config.toml
n_layer = 13
d_model = 128
n_head = 4
n_kv_head = 4
head_dim = 32
d_mlp = 512
vocab_size = 7328
activation = "squared_relu"
norm = "layernorm"
norm_place = "pre"
norm_eps = 1e-05
positions = "learned"
qk_norm = false
attn_scale = 0.177
bias = "none"
tie_embeddings = true
parallel_block = false
init = "normal"
init_std_qkv = 0.051
init_std_o = 0.0633
init_std_up = 0.0729
init_std_down = 0.0729
optimizer = "muon_variant"
lr = 0.00761
beta1 = 0.95
weight_decay = 0.0
lr_head = 0.0113
warmup_steps = 200
schedule = "wsd"
decay_fraction = 1.0
decay_shape = "cos"
final_lr_fraction = 0.1
batch_tokens = 32768
seq_len = 512
doc_mask = true
train_tokens = 264800000
steps = 8082
dataset = "wikipedia_en"
Each number is 500 + 50 x the weight over its row's rms, rounded and kept within 0 to 999. Layers, rows and columns count from 0. Numbers have three digits each. The size before them is the row's rms in percent of the matrix's.

# layer 3 attention key, 128x128, rms 0.0505, rows 5-31, columns 0-127
088:519504536476526464510515494541537539473450468540599437494546458485486448530565505546566503461518500445510453466427495433414427419492487465491541427443469590551409536434477534495406514471520548482450465521555590433520494533567408450483464482566346488444509555575535503454470525568410511552550475555554560444477471576452543444469517478524453493590549602493522582537527582564445504565479
102:520555504473514519563511584460456473461474474500489542526508471547482513534547479546523470415519439550473485496501567457480446566590477445418487509467515488490546620494545503540451419564475430609414376475526587580536460516449498538483550504521455443515546523522494586520561395589447446472467509484573449435505507474453332499575510453438528503442590455494456485486514510441572509573454
092:464487447630422519528492430450522506567425464465525507500543533519480456493520499547417586526440472437490468558509459490423459515544467489502440551555525445554468498477523485429568488463551468482488483613508481415600459503556443512502507552472481402478519522481480484455500620522621576516465543464560438542477508419462478531397473490515609594409515565488470462542608559526461535511558
088:557593541396510523394477520406515474554519534459503480540507495532574535423548531597446484490561476533464473564427513496393463505505483544530451556432495537430496445362444480518476499540500482565506615545520404569419488532456521517552480518519528527457494470508567518495521539468547630549457476512462439601459479581500461619494472431498391480502483547494507490537479440511576468481486
088:454487478535453498484535563556478490600403567435474448535505519523501471547580560518445568532502517574561475578534406543536435536478489466502476457592529481494440514508501447562488523420494417522514540466529523509512421478511422587563446515461426470388449543611522541540509570509436466428479431511394522417486437514462399461470529514540518556521539518448511428532574522514506380560553
095:541444532658450469501514488394513504513498511483543520488471595407430479485507485462460440523427514480526493478549525495525476453479525486530489520474405551549426512469551600552522453514481453464469522534535473413495457504547541506499452524357487477537514410564537520524515451522549459464490629550516587521471527499437497471555560443510524602611523542420520424510585387469412540482506
095:487582534541445563606564556597518462566417552533490468427499531478524547443538526534449476571417393448566434401522542498494417493456518443580499501553605490518526487535607434510575523523430488520578528443474509480507480549450480519497525452490486459478512439538542487455555475480503472522480423392484525501432541482381461531571442561478436546475440518411548422482549546547523487521538
098:528497496489516523562476508417530521464504580487429494518530577514428560579513473437448517524526575439596486450496603435523578540525486430519462502429508533484502466425427605563398457441493463549537472535429509632487467445589428533544435485527508485541532499505446556556548517504498559537549511512490436499492412459581461575473409452530472497407434484501542585454434572462473561467526
097:459506497550559448565572462501485421485527518526399446498455550484475520476452507541430504463499500492497505550550467614501515456421524575474549529564564524523468420437551511521530541641433510448553538457538446526447526532442513546569474436465477506535513436560450461492546443467512545471632463519497473404480447523452449486421544542581411495447572522621448453447471558529458528406567
088:506542505535473480492502434487443516511558436497491483518581574546451496479478546502434465432470624558420560511567546472478594556515548509519507476502455621470531574579582579488461480489467445478528504448559440464470544426485465508542548456480524471554460599367437516482501559480532542399551528468541494471589490443543487466410456531526514509493451460571451568440409520404463429570465
095:477494448487392531482500467545474462495474527405475470498520531585492538548508534628487494427559459548456500533556509517461519486466475561453457421383475493483454449479565474638485455443504482519517485484522455516520512489525478509442527486438458502516459464492460461558508576555535415487526458579444548471476591430416496539551545487476666606568589488450555407588543489508414513528523
097:555584376537562543505483401467544577490489558506427510446459598442532508549554526352491538553491438442515491443534455494450422504535566514489488419449439472458468443487522463497469496542478529501558537483484463554495389633466454441582420455426542467484588498540554481426580465495484466518489498494529505508541523551451478496485559536526435537545469518480476490488516468558604550592573
102:477480515464608507449545552578538452456540579496429463491585541507519522462408486437602519650516414580501438415518452581540535451526489520498466528460542478532476532513490406363483560463535554473560537484511462452476525544424491456549582447477470446454389480471483509574446481468483551528513513459554547420565443534470528537511487570495485432435575519499513510536572523509434494425499
103:551446599488505488559625413477543421460471408503584483553525491433488518488467502530519479464484424457557467443412516447503511412471499516544486478430472556572471485443545533536507557545467467459444432622475573470521464583525478404483470511400553511475573528484528559456509467446535472533414487590462486464618516570428492512553495515462551614531490518507455500560466568504431561504529
103:488500565528521413517545475488479528467532567573550569479467513435585455469573450484474431517478485497553532443465517547521455453484521380404479550472430477505560421459536490523567502465417452526559538459479499535464521460631545422427464555529471602390552425524551521469459539472547468447435526460461646472540516520583569577548498480527536497547481389484563536515462493510505532547477
080:451452597524630502511520587492521562453523515513545505519462459515564471543461541501418493535498381481576569546488540496543464422482523495490484425543513490519448501483531365401433520452446517484526577462503451418522460485538561530398556518581546489467532597574446510479476490520431437555485457567480451382474518546470502426535482564475498500516479553384475508470548557484476543595451
099:473478459499507491513474453443559585463548517542496535469494582479554464476513562466376479499503511432520462475556591463534597478541611460418405435449470535520469417618534474449480519488589525579540482521494512514513569546476376508488548637515398459486530512506438533547462551496437453440537524462506520476475433537434586445549494540543452589473457485496476505510560525513401548485540
092:463546580380540530512539493540511610492488472515497525457570504467648507427452530544484488529423496477513452602457451434487527489509472448524529492475451477516531475509508431445501574536541514419493461524539562558435471597549451436521610471525577512609474395452538495518540467424418461533443470526540508399417538524540560557497531508481491439532502418515485460444574457417516511542560
098:489499455532479498480554512483481458519463367506558440491499510570523521506472589528523492561468480483515499483539458462533559531501373529489420447542438526471391510553499469460473489536522531459605594465417497464531460556465591457624507564547474459529499475514497569531539621400477488425438571434543474482510485421541600536544551577513556385517427510541435473446479517500495573471482
086:518506455536604432522515490503570487489559524452458457410556498444529450485510566461535463434472503507577517490492524523486550492497553449451447526550588532498523458548476500441503564557475448525514452508490463494541550461563449484564496459434534492546534549426438377568500529557397436453479589542492496490591456486532594491548569514497412353421589473431429534406494498485614532484525
081:523538462467484547504528450428437517558578490569518515574460491534528524476504528545501531474552501525462436487507488513561434559432468446505555510505484520529493492499624432497455445556445546426458468580506584524421543481480456473493548440474479514493486443479422600627504539556506546439426500611549468507382503444521598435601458544546488442395485446464410505494554545440542427497561
088:571557519535402554548559529517510501504499535570560550492612394487472507513559470510434419518465482501539397417488522488437498486449464515565494468581439404597502533448492432555523416497396479473522564542486490443517455571571502451554530545461467546509415545516492459464519529546526433517456421499421584430519552492492419488478503435495484575506520462446582551542499519555421600563482
099:495464529451477538528465374420442486523475481544541533478560532455459498495574502506457491471598467469532495605471509437482452514412414497450567444505506525533474482472499495510498467520563485518542486534565490525503348455529493530481568599584539543555501603468524471505597536519523556605488441531417524361428491478467507523511532520391461570544441479442482551534431473492529546514383
085:465512463500565554554494566480531506413509468492491580617540475492532363577556436500511506487406490530398471491542405423502444537480527458528536551482460614336521510476442476454543441475531530519498461454477475609485546538523364617492538520488558478449488515472484491503553459587517552520545549509425465464502432487518533501471510540468546413517457496482541516499550509569561482476445
094:550439484483636524522441491400512570482499498450502487372575462534551555492536540502614561544509530465449399472592438474474482535574529462476459456470483486530562546503443453498418483443492472565482440434471558517524531440527553571464520448442494559528568534540427356488465574469537581440557536517436524528503502496638519455552459535532530471475468467438480514438498559489522492466496
093:515499507465416485508478528615466560529529547464581434470392443497517435394354489437470455491474588536556505455586464483590522386458515590549472526496470518554483532490587504575505519437507417549467453529564478473520513498579470490490568537439522442460562455561459430475489473514421469457523516508510568426539573513430537507473554489522569551538442487435542456519592476480479575501505
091:480490422532517497509597484432441446568493454523504528477435542462578572462600527475440437510496516450505522476450487528476493393489568480483560513401474538540465443494549480407559523607477550527541516468516542473466486475610456467506583543540453528449464487485514484401521430518490572510532477526488535464497465529625465485586504475437532450455541402454559530561557627556421515524390
# layer 3 attention query, 128x128, rms 0.0509, rows 6-31, columns 0-127
097:535448559469552517549474502490452527405528551510519586500471533544483541453507530431387528524387471496542498428355475491510398532555566429630477529530522471461528480464446534447556436489485533491467479527551423508504567434525499518546505458513562558531524503423425486491479529539580527497488565481554488531498501479571488508488532460433553437441521382517574629612471468484411489499462
092:464554465434460514594479511603511495491497526524514493529407553547481659460462426553586478548491550553500555531566511531421524503505436509507445477458451484467589470567461503541494463531419439451452489454376495510494419614457489408469549437399551519570552529530517587428529486572486502511527461470514504478520471460497473450593488494473532570464436541523580567456463406480455507491509
082:468480505492495409501546488498473524496567491525503525547434626382500525512537449429465502437539498481473570410527501502526473465564447512497535451562521557577516439404512565441472476547484508517542480528545515494511438453572494496509453533505542431378519542516449379514609509535542521619468451491519461486445452484520509476331590474476461518554431511567527516473530612516519429564535
082:544575459481497573453487425604560534471469546426505536546452683491422514401459472484457456539500505523516514519590426473433518526498468439512536485477536451461509426538497549554420519538426460509531554464506508495470448513521448584616448560485510505493512374548479509460510463581511501495541511477496530587484612506399463591465440541446436519507516503492545440543446461496436478467568
086:497461561470490451502481575557486557581531440454565490525458605492556539507529434621470475555456544544437560456522516404500508480468489367427551548488492482502490485540498448502523488545438463438496566489517549425470569509474550446506500531573488482467537512429556503497562498493522483410496451576475548517450611482514502476497511604402553482485435456545526560340456412463574453538446
092:490519488591518448504494550538506652437504556514496513575504469529494513534522483604539609428440463487433516497524537520472575541445502568499512603493473444395585532488406508599433462527442425473524549452486500449527558426447500496552563553524439507501455433559484492453531523536574413573597497411513523471504524460394445457486485495449471512447553492508438491506491506442497461399556
101:440449446496498519436406492454468510568536527519588587488422487551492547423608510383563459562499468446511531474524598487501410530463515549539420469514579528488529519439469445469477457500585485475520553466546464361524538540590507477475513538513513495415626459476489447527371528579459463480516490533532606511465455587517535474496517448532593522507526445437531548464512496465462517479517
088:537488465541457518499447516507484465488480444519460379508500451464441622526521551512580517408452553514462450436608563473543494519583475520530528430481517446544489589529468536460469524525496462564423580454465511440563506417473553609522426463538467536491541456604509515469461399376450542521565420461471548589510557405443496516525521526514493484596446426511513533462440543481529496511547
089:451522451490549545427436426553424518482455572486545549454373451581473426475412447404537412501530573495443513480474472503579536423549530483516478505466489542518498483464496512450537563455551481426439420566471495538619531528576469500421518454474552508422537419470519562564461456454455523438567563472545506509578607525470560531531447531503509490559493537505564517508481528545606549482573
097:448513529494501568572579518566557501526481546465575492488608534490496517408592407488473433452431490574476541489494458466554509526562566490488507546512460432548532466517506449488559513499512438466585486580430391476431535511582515468506510513358393593521550517500508491519500497474555438484439455506445516477533552509404545533465444494353520540453522469517557483416468457573470574458467
087:511534505479479559413474496447447469596509528453510510557523536570383552582658469550462472422534534526461460576494486493614550545453451478434455466541506533414347513444455506596509416556506444516485515547517508463524449472475559496500398588530500489526437497560458481478539584526538575447493530612547486526469499466471438392483505528525469476453510491484507531494482492464425498508454
103:460459539499486500484534484558491541461445467573524391472541481493467501619473562526457576531527474546415387507505508554456544563512504580552509515574399481445469533434516496565454477509526492479551464492566544548489489491379532479627491423433499423596480411497518468501558515544522508437464464416476457537481496451434495474494558495573346559462540588436469550518500508544514513552562
092:498437518505466542527530481414478529443509521505533536437424534487487447615562430543548465454614426542546546548471489474428415556499523460476524490527530484432554531532544495530563482492432470624515510582487506586424582493542524550417502530508507584483468584489540524495465500470487503401496435477432513479527562565615466398513447500404437476462521473460498609423492475487536492534399
094:506498387529539483421427502574584574497486427374444473528534544489488445552541454500554552550603507457505499505465430454544544508440524509411426500434578483487471527565502423405527520484563515487582550500563507476462512499494478545554547510516535430457432529491522438532494448529448515498520509515416457432494462583580502460549509571491598357444584498521447525481489563534517403532531
085:486507471553534446538571531463503460449467611518403510440512590571529490589541442541527507517530381502487432514453453525469463467402508466474502457504509396482499559487483472527497615542447484557580585530571460579463471423419582410604475504491480495523529500477508509512562494471490468570514428534555455494441454438525486539517482588550589486448539529529369462485430504472529526543431
095:471484368504563571437525423485529411519536527547485528516499526555480516637470513561510480485487525511445477548496467506559544556512476510566474470500556480470439462469564385494559486455485499412524590409436443467586572493495536475417526428480493459419454582541540459502472472571529476506553516547514514525481576459436530439502460571514496533473581621453502516414556434492426606447464
094:504447482603487519497551559436392431496535475470407517552570571488468461535641505569489499542515482611482468517536482549414481558492540480405489558488444587433472552502527512470450490473519615565514448501498495431460514541429553438525563478534400500487478600392444470460472539460554593523503531484488458499506605478493515419512500488507432487527520478495505483563533507579513410422472
094:452477396561461572482505494462454505462430498532482480508516446447487533505508510539522498565566493420524447587519462489501505592546413481517484494439499477502507542433575516599493577443506584481525569507546540482503480526459562577539605574502496513523500511402441482531508449417521405517494464544546480508496581412528357417545526565533430524504435542478494426533490471495658442517428
086:561528563542483507516419471489495503424469516492542438426524512481502528579454504515394437521469497539503477665561472579497581468503537564514480430480437548443415555477483446485479524434458510509494458461570452430600543468440457543596446539524464421523486501517401527532510488489395583522532570475576476480527435494538496474493502553552472430450397510495467500481547497573521620584530
080:447503561446494425441542509392455481490560528489488528459370450598450469433479552553532475441432523461466484528551402542545486560523522540519516504508442548434499428578522425443479537473575550570406507530504509491540468567446547506516642471489510517524570482458476483511555419508505551468543463518563544412467532486503477520550557520463577483418435516583565504630460559482433491476460
084:527460547545531461569587462619607546518473511465465493504439528538427531478497497508498438555530459473598477481520570463535542513486605393461474516498560522451501493475435495495465542593447439350549434448475471483413618539539475547421582530490495523430578511456497510468525485551511479473534436535510487421468450535529434496511557498504489482487598472514531572509376477523523446404517
101:473507411487562572573520556595512516503463601470463537503409444489575511466639452407544383548483511554594497484418535489479446432509503461437572509514562492581379444496462485503526594543447519515556436538497472549453509573561428528493563563520518546495489516482437523496535512501435447558579495561525507544474437490507412458451512407440459464466508444510539482493514497518459529470421
086:561510441493489503436530597523427449571487562467543454403437528413429542511467397427471557519506489435605473418517503612481393466513581515520454542520415446510481516608486534512508564486519554496509439422568492447570499520460490461497481446544434536551414503458493526522480503522600529478450576548573498514453498565484453399520516497501582538524533469470503537549621526440490518520477
087:470504484503571542475497556473561485445583563508490467469616523506471550515427552440546476527479506479568473529502525617478545446482485510595499359532421537436454486486474478489443472530558495464564505478507495427580494563518350376498431546530577470626580439427521510550511523463502505529456455576473530435527507481478499429505503497508494462486507456507409449430587474500529578440539
092:468427503552562469500568467498560502539448504427540543538609540393525509490524511585445507473447487557534482447572462480464474468458505457420474520437473528380418492614612494561504588480479485500460453503384557430437584454486451431481551483504428530499425518508545473493479484519540435492541512529425495487546579554475635500571511560444489514571582495472516552507457484509515456570543
096:460539362571489485528553421576503508503504438450473441471451414506559504439557436441557597489499535541538479486471453438556506623475504496535521538577499501493417497469472478450572540462529451473445460551451560509528445545478484529567573559522564509450522433566497454438456516514600546582532440538490542412400466506453480473635473534454553449485473521503481592499533448492536534461413
# layer 3 attention value, 128x128, rms 0.0512, rows 0-27, columns 0-127
091:449549478473540433463490556481476515503461530530527447559506465471457553581480505474578545522437497549584563558491545516595487437566525505497498549611489433493535501525444436540502451507540430539494513491473475533521522571465546570551432476523486437488497452584361464508484465576383415503489424581483438471465345504522497479468518518471477506471435439519586528417407452566557543565552
086:620471561575513569435524487478497482514432522498545570513524522552544480430469382480516438507567522478501479520373433481500482501480552435367488470514416487527495425524531408540528451442466459433481511505522473490456550483541508544552526483440507573588470557581497445521448436507593529571489489426558452452552496473534485425549572483597567591455504466468449438520516523450598483488564
114:512551473417481537486533410459548528576548477479492517454468546545467502443521411436503500501565491515515440395631452594479558468472567489497535421416601606477584400452489476450553534579533396437448486515543529501509445481517456541412448551468534470533512518507453523533547493432586537484543490586394496574459505608478514456414426490537543509488500474519479467499508536539531472532496
094:444519485396483555452526518528434435571549538400392435486433538544504531505450454468473536466429512648495533416431443507454479494465471489554566475429507621503491454535493494494504549505536524594424482596532480509517548511547506519436533544530415543451498416559472443486481499455509575386562549472498473568480520528541431494574481515472578482465509524544457477555510445478585588454558
103:429534490481435504508506509508502490513518444469492499495430545457554522534453497457508483453561481441548508593487528472426508410410545460451493465507433511500538469517499399495432468413518481612468537567453436522576549516545414417452506505473605644557485487498498566535621543445533557565437533517477470525563508475409495485449550471589609522547483452506400476578509574434535495516527
087:498529507498506512467515450519417501542394462489463484494510473520550457519531574407473549484458603452410508524519487527505492499490493424515441412437471516557451377534547450484514473533474515521532456663495548565550451535509472476497464572491513496578530494457546498478388591601534497427445522504547542504554501583435540417427494444502473619539568426518537494484450502462528544627479
106:496442506482545554540455517604447501493479450463456521583552515371447508448485537508521534475446480525427535498550572510522428556523481508509533527550462503456514539541330483568518586498443511500500432426544410494404570468421623607507553514464461480490500506517419454502570537502465507560483524397422492568492470521514530477513520494535504435515457570473525556441564473480412577456571
099:453444482505591591494537515553559503471472572564441435387412554551512496378508512470435481521476518468500591427543480444507501544495441498543440479405546532595539514550504458577501555469568471552525476371557539516502576557410512562495537449410464464445526532448498469494507520483521548521547450546473493523551450546564484584403493428531461452578499502548481579459454527467499501423450
094:580470506551485511420510566532526570493485525498475430423564481511525394549548452487553535577491482592426494543470456501526479466562516491503452473474547499459497486503533571566501597487480508544592505529427488478465513469495426527496401437439433414487558608598525490500410465510458492547526563543430442521524517651506486491499430445434481471414509512558479545482501486633398508470448
110:608582538531522459514468494589509512473440615553544456417489459438478495490598493489499437545558493474441402562492514505515480531544443469469515517533613442494478521565570542520555516532517581562516487458510518463389539577472459482450495496489524475494413540435552438512433585494509395414599455560472539434475450495523466571493500477522400552420568509430519503460488465583516467464438
107:551457558509457447502450470479507451594598465503595485474461554553495470468552404490544584480459489445415552529479473541446481442525615504506540524563503515429559483499645545456575496501472472522485513553508528518449533570552453554430469442444490500512488528441591557550480429436482450513530524484582436368475510554479514396465551582556432419492481502480511460522443571479445490549453
109:416422448579553457599509562509508461527555578562411411448538451517573519498481500586529512469483506458514577579543545567462567461454506499522549542552425379441532532405433485492427465495478394423552491554441457504532567454467491497508519504454532509490563489465518464522519482441456485561465617535556462547456544549482455471423605490551522526473464515515508503461526449385504576457504
089:457554528519415495464499486550496496476475446500501541474503575432436497589461627365544501488488456445454464491420479486586469472505476512488457521443409466625541546495565492489526399458489510375527550566480554550530466456615588450477446444470523446443446474552558480489520510519419477469481440542522565554472554457508496527574481472589538517515501545548499466476540542481410571581557
099:595515581488577535558493521535514552505500414426482548527406503611493477478531491471474476476531454524389557488476502502512448536463461518529570514617611456482427425532496553438536559433482555548559406514498491448443538563516449537428524440534466589554467499521547518547479502477515528483442481519591408458503521430459551557463541479459432461453520514447483448523435457467628538449407
093:493456553562518568494446523552567569436471513493551556530513570530498479580492556491448555473514475523358486499506438576444365549562468606514487477460482476596559496498507545470571486473497449540470506572516482531497471534554552471405575507488545509482444529486535471538423371430498500410578523561480428462525561453468534536467403443554495461437538521505397466526575472464434504524446
107:478458591595530505509533606564522491417514545542483420419495472466506509574503543430499490478549484473452523498402497478516538497598500508546533599461458472552490577488504499511477584405581422493635468454507586521482518491503537529455484445427507499532483474532465351464476490404494535460544540529420496518590492483423496529447444452473558473481544493603483416478527399531434509507527
114:462440558442550501427546514569549413516551586482462452490494466412584453486460475517591566458466510392514584624510532529504532490512560552538580543572494465480585535445424487526449429547541400483520486488445485456483534518453565506436446487470537508529499533523470506428510488471410500602437551558482424467543608507483466513463428542525461456589444501507562537416559479515502437447460
108:480479523519664465463521519509457535522522497551465549506495525547534599469436376516557553459542522517428619484530540521424493458517467607524584501551481520549434525461425524521499523465450442472491483493457443545535518490425445494605535510446452577490592463502382532474519538459514523516475505429435502439549455465531542470511501496439559446513489522586475475426538479425367440557560
115:376422467540495465526611449462451450492543529566452552522500521450490556535534459517490453497444463545531517477533622524598623514552444488539420549492446461526467556446426427490502507441445508507444510488558485396570574435457456516587598527536413555497588461484430534498580521519556527527415500479569558494487468461445484463539556413525549471516477504513553440478494468412501532489486
093:542492519460517514533517554550504469490508535591493427535514549501464554476550532501485594498464547426525514549500492421587448501436450494516526511554460554541477513461526544447503457540438422401514494541480487567593517417519598406516494489463504471494440461525461503370557560495437362559556468454457471448560408446539564526491553517502530535511460479503417440451551548497367515630490
095:621483544570458441468466510528460490509535546554608575544533446510490478566447485532496546432564492463554555524541487437501541482427488490489433473548583470508400399459461473460487406497508528500522529593455551534581483495484553361488442505529525480508430475528557506480513534537521500518476509475540455381400519380441588518476554467547578529532502442405554525538522487483482485592430
093:459464519481475484495536530490532391513579532412500443510440444520567565529432450531646582468508498465462563580391435573570437525464555592466495550525454475519545509425531471490485462549374482375465496514427532522490525478518464438466481491515503554545522499552507508523574483503473484463479505585641544462468539481538456470531401539473512457471482520566522472436442434577530550453529
098:487510478519530570505544589448489580522417460540547422592511455495514497593499583573447439477434516604449427477519509488459464439535473527527478473633455572571520518577540482529439533478456551536448494507579455449463489535460455549464574489489413522486546479436427496541524561570533508452442462519506512506469469487547510417459441436487461437427561430419513589488525471438593541443584
091:483395550427511398475502517436556513527574488559523408509553522545560514483594490550549507489557523532555585508459530554505424548605401566527538551539415504502558479436497514530466507452416523455404432475574408455445553464483495451490439476460556553521553474644526434438542543465536469459504494539525458502480512495465536495535497485480478465478447483453410399513539471488509406583545
091:518463516522517475422375506452601447446424470516474546493578434488494499540488521549497525519512424581415529440498548548478467642537456549468505539424441525462467490568584475496568500482462564567512541444543518539487600522448596448480553576529481512534498442457529463504476531516410481493579526416519554494421543492491498465520519422485439580454507504497495445622419560481571456478415
099:415503410426550479502534492563527538495583459500435481505462502492557500544407516482557478451467510496561539600443558509429548484503455582460584472500471558513467547514442488567521476469452486507492527545519481506536518458513477495530506524535563612468574426437481480427385508493563612570512491512618473488527479391417566484497540446444462493466540539519331444550546453451504471523570
099:464497516514484566552519474476440537540513502471530509471506502473494547528492452430517484459430518528483522507460457517518574604475592452503594451572552556527501473471521462532504470466536458397471501655528449473526495444522461468466483438476493491421550534504485474583562429589529481391386519488602470439505467463534549459469544543482443592316517454425517442553513603526519508516549
097:552505464477431556505487425439472447508477405552456573471483537447507589521521496448541492503574495442500531566462601442548495474477470461574482436457459342565519475416564489427469451518502502406489565420514501467524441482522534496509576554553532483474485435511496492482531405575489530549429495535531469501528625422501502552498573503411460511540410561530554501587534484472502545594582
# layer 3 attention output (transposed), 128x128, rms 0.0636, rows 0-27, columns 0-127
088:462494496551559542534543440556492484560475496425465440513485590533532477460475440518497534445564599477449533577389510493444539546504470494494456491443464553539468465479476526438476519499558477463483457535539565489448440535528531426374580374575497567463492502549572576417534422434471581569596522466499572443582570561521474468580443513509543473510517526473464442421444571531544472482440
089:499468460428581529482494519528526511447514440521412443522561487492520497489410563494512516467425504500462457505517520420440535393502484523536529524472532487524483472487429546456430561580543594505575486474527609596411445570508506500573460587533413462451592477487437560520570519464425421494488526520491474596516561432503466633469441498458431433566609464490527432541497549501458524530524
112:558502451591565513526506516501486520428530416499491509433520495616480492592510469517583570532506496487457523559438526439522430515506559472509495545520504437408614615562533438440544456496503551561569489527432468478524538476454501549554466429473510469544451497501450501581545503537517465458431480435512414405614457409605424505452519561482487418369511480529498520520463532433526506484470
089:485482461473502441503488539552525541507496562517542510525515488565502535489584525528544461592558512368540498521558436481522449587606507454534541511495498439486555468465509542525448593477474492468557562490487506447496451469479516533557486429484536407608560575512591464497501505491523507528442525422443449514479521449467572494483535389547449575461376467485534441334378445491570464501491
092:498509525535511539544578480549480486339462484600482613469565449561457478537494568548530543564484474557506480454556569493527537500546488486576562508480537495474546544519470459379404517607441501364502510430440507554499513475438455467448543525521442367517492536503482520459497562515387442489563459499526442504463507477520409545475478475470476499480571485627542510422464500474519538517515
089:453516574470502548623538540476480425446509501498531479521575564393487506502459521585518473547485483532488529447467553478442494575440499513536504537578487454492482595476462528498502606485481423520471565473501473455365541487493474473515482456482511533510480447458518540499493444404460536520549466446414461493441448484557513528531556602560488439540370492467400640469504609545586465523561
100:540514432515475504472443554480549446516558515616560493526397495511501545491592409555496481531514529448506476555410451491470476485478511439534483509454497506492525455514660462512495452447502494474438484474462540485597489533545414426436494455381476573438514464538598499547486514546622495500553475523447574438465523544513546438577455467549520553504573462453575387546495477420536519532429
101:533522492497430460514444594538476507586626395482460505512533398477480559578578524448563503464474483575450471478456408500540447620449492430429534436587528540390507562488455532457489426565503512512421543467445503501477416508558549488589468571574585539534467475481550563484470528549517520517476448508555508519472523456492526410491526460496532473499458445558536380460524448490518467543537
098:575477467433370440498392400410432445536536390441460405514426536477559489505478465421500464473599509572535582490501460490490506487493470495512530488583591541546529525492511461489548529529525426545453516457489560489567520494535529557472466580493599546493508554491478531443514507424506455490453415535542533490438460481567517531478492556566492502504424570500519466549484574451664483467508
113:568530473473499501477569463406442531545562387444511435456485594518506475508431458495468563399454500432530472472433512524490514525412543517406451417560453578466509470508467533466521540516531492488449526525578540435608416497533555478549514510518542552544534528509421426441534501427551567441435505504549534517456498556582545386481497550500527537571434462518445537601529586478442510587517
107:468494482473501522518535461416495563440501449435369527511497491525484529578553531532537477475581434457500532561593586423545558558486440443433487464437511539591477405519459418462501518485570459566548478471529583542535552472477463577536562526533507436489469570451458493472590534493464530553465438561483511451461462538526331485528522532488483528448470571501440624444559537458521466453465
106:443544450450534566445438440471493526460492489558565570489501462489500468550504547479496555493439507503562507458519406377527466540526393448607540477444555551504491503537514404523555618575503490529434545463443442506530584573546434576366527498616511542448426536476503534433455580512470391536503516557509481483507514559418457466513404507465504512532555531502562497434539487513499475485528
087:498518557513517509526491560614558540536464571527514456513483483499442517394457410590382427535545469592479528475584514539467517451465531586531554477533466445503512425476431521563444545494441426523553509472608440560544524466369475468517484514518475589520572466382479483511504558470572509546498546404477502532459488511495527452551529408409434426508594479519488518500450529470529515468474
105:510487454504393513457528447382450502407436464479461382485588517427546565585500562513486556458518473399564494466514521524524560502444474500480440476437376479485500479555489515677459463504544472482496555487505569482547511418480565499495466573543457452500496517534497510491523536476489500467496516559501527601474524467548531439464489580589629500541471508470432564484547448528455500570568
095:523462484542380447510495509507456507544503448514417473428439520465400500487473482495376497544548528500556497433539521441599559529493551478479481503560367448504500438582476497562546528444574424497530584415505517412537531396439508547587538576529477476533515491470435472523541599562629448466430533453534458588519530520526495514475589502499497584464555499481540478512533448470499447489501
108:563468504521360472475425490606468483594504486452490458518452477565475538523515488520431503585497603567530420456467443485543544525449517496482491448613490548556493428414494453502502475505415482428466528480531443375572533533517528471532493563589472575532510559423463567475440584543522367517483537601570482510426522486535505426510501503493558510486469481458595502498467532435549493500495
108:467528409461546548516492425528508537518564425458554552443466400649446557485470498491548517513499535573531501470554497422480520534489450430529483422441475584522422533544506419495443461559528547469462467402498502472504460585600424432454537511492495518494554499539547553489438486568477471471545462591508582375538443488449407429575520502515603470488560508558529506478474564509528543535466
109:480441511479446506524481588554537470491510491447441470462473447500538495508542646511530442490523498501505415579443547475591489540565413498491466542432390472473525373509556503510472485485558523428492507499430520396481496616496574521394494455515480577419494520505559552560492475541498443475543412569526545523464526524423476536502418477569507600503536507455536512570511470510626431461535
107:576604536487483578529426505575530564459442538532595495544547470497514495488517517527463478538512592536457415487396424414487474515488419485559579623522479464514529568507576512453543467430486554451416518573502410519505505553470512446392501436500479503470419462450565506451473478525416455528494468527464528597552574582405550507539430516487518548510474465525471513487519369518490464509506
092:469565526463469511504501488536554522598573425534464445543436461478471531416552471512534398521590470460392467527407580556523517470552550478472476461482464447503476407531531509518468474565557480502527484506483421398493531594484483489409522504521429623480497466453529517591473567493558616494440447490505460467504521552469493452534534415494464487445493500591576584574591527518498540413453
099:410411521524526484573564510457514470487500450486497391517503563411491551475448539548417543508514501514461489470467573592552535417552540512534498507433378499553453498509531510539525598627460518524527490449554433439446542528534370516379512580532369540503531513508451492471543535500457537538496488494486524491552473497435474532492550507493534549454428502570526544538506564548410465387474
088:530566381423469604482472423505625536520406541477532445475574404554539526513517498519451468484447558534583541446643594423455567534502470440516516456455571539524380440523417526474490496521560406514554468532457535521516461548506420501478460523505522456446520433467498517471511603475492451500480499501434460553574455515432521443490541523462434502510517552499483537429514505532507551549557
099:553481497508423489492495482533546416525521507493481529468558551442498433544490465545485503464584606452462556558451504481517484565401441557410545465447482448487492503555501492472535503419509526443468587499457560465479496389498548439477482494498485470496455405576570511460492455497479488501610511551489550615539625518446611514463565516565439535601512578517472415445388512487437474557532
091:487550430526473494484470445644472574523548482496517520486484607527375467517423453467504420441519465463484467579522521500557578465448491512510379531474476493510522467527488457516499499492589496392536476463496483520497554593457514537444462567411437480527573525486551564517455521418403469419439458476549579531519583613418484525516497550512525523471601543473549587456490521483457532440515
089:483473479514487474580630505565501628559579572498532542524504516460520499453502457379497501502390464439518422450559449484494515381458540545479430532585421485536513507437555548513494453466509437429529531459502554489527404495518490486622478578416475516544580491459547448530540574490490569469516486429454536473487550535486461507520504491437502543591381413473508495492544511576450512490514
106:464514553436462462433554536517514451424468480497563534480473439539395603466481567470473460507530472522495457415576441514534517535541498498495431527520513456449493441460485474467530486494472524408471521452420413536468505491462594452409561427463498425515519543492531530525423506499456456467555519479493458596493591577524539601457506434531603605576450553565643563512491450547525518533568
096:470438471451602501420457472447631513428492415561493493463501522504474463593421466533478437462619386501447468567487491515457534436507455518519484462403535451518468521456523549472533520538476554588565527446596490518428562513413571483524431551582552477464491545469540495417531555472443530485565544459417495533562489509487510484457477459499500452591556603539523587487476519445560531496507
094:445531587531608510493458496558520526451407528491537441555530486427451412472406502452494422477456479568572505435585476547420497418526473529537502492502453553488491540507432604671485531506404531452561515518500446529479572525463480557503496451478531485477446479470533564580510438472501596508567548447447525518562451601474534509511439530506536457478557498513420559414510464533530455424501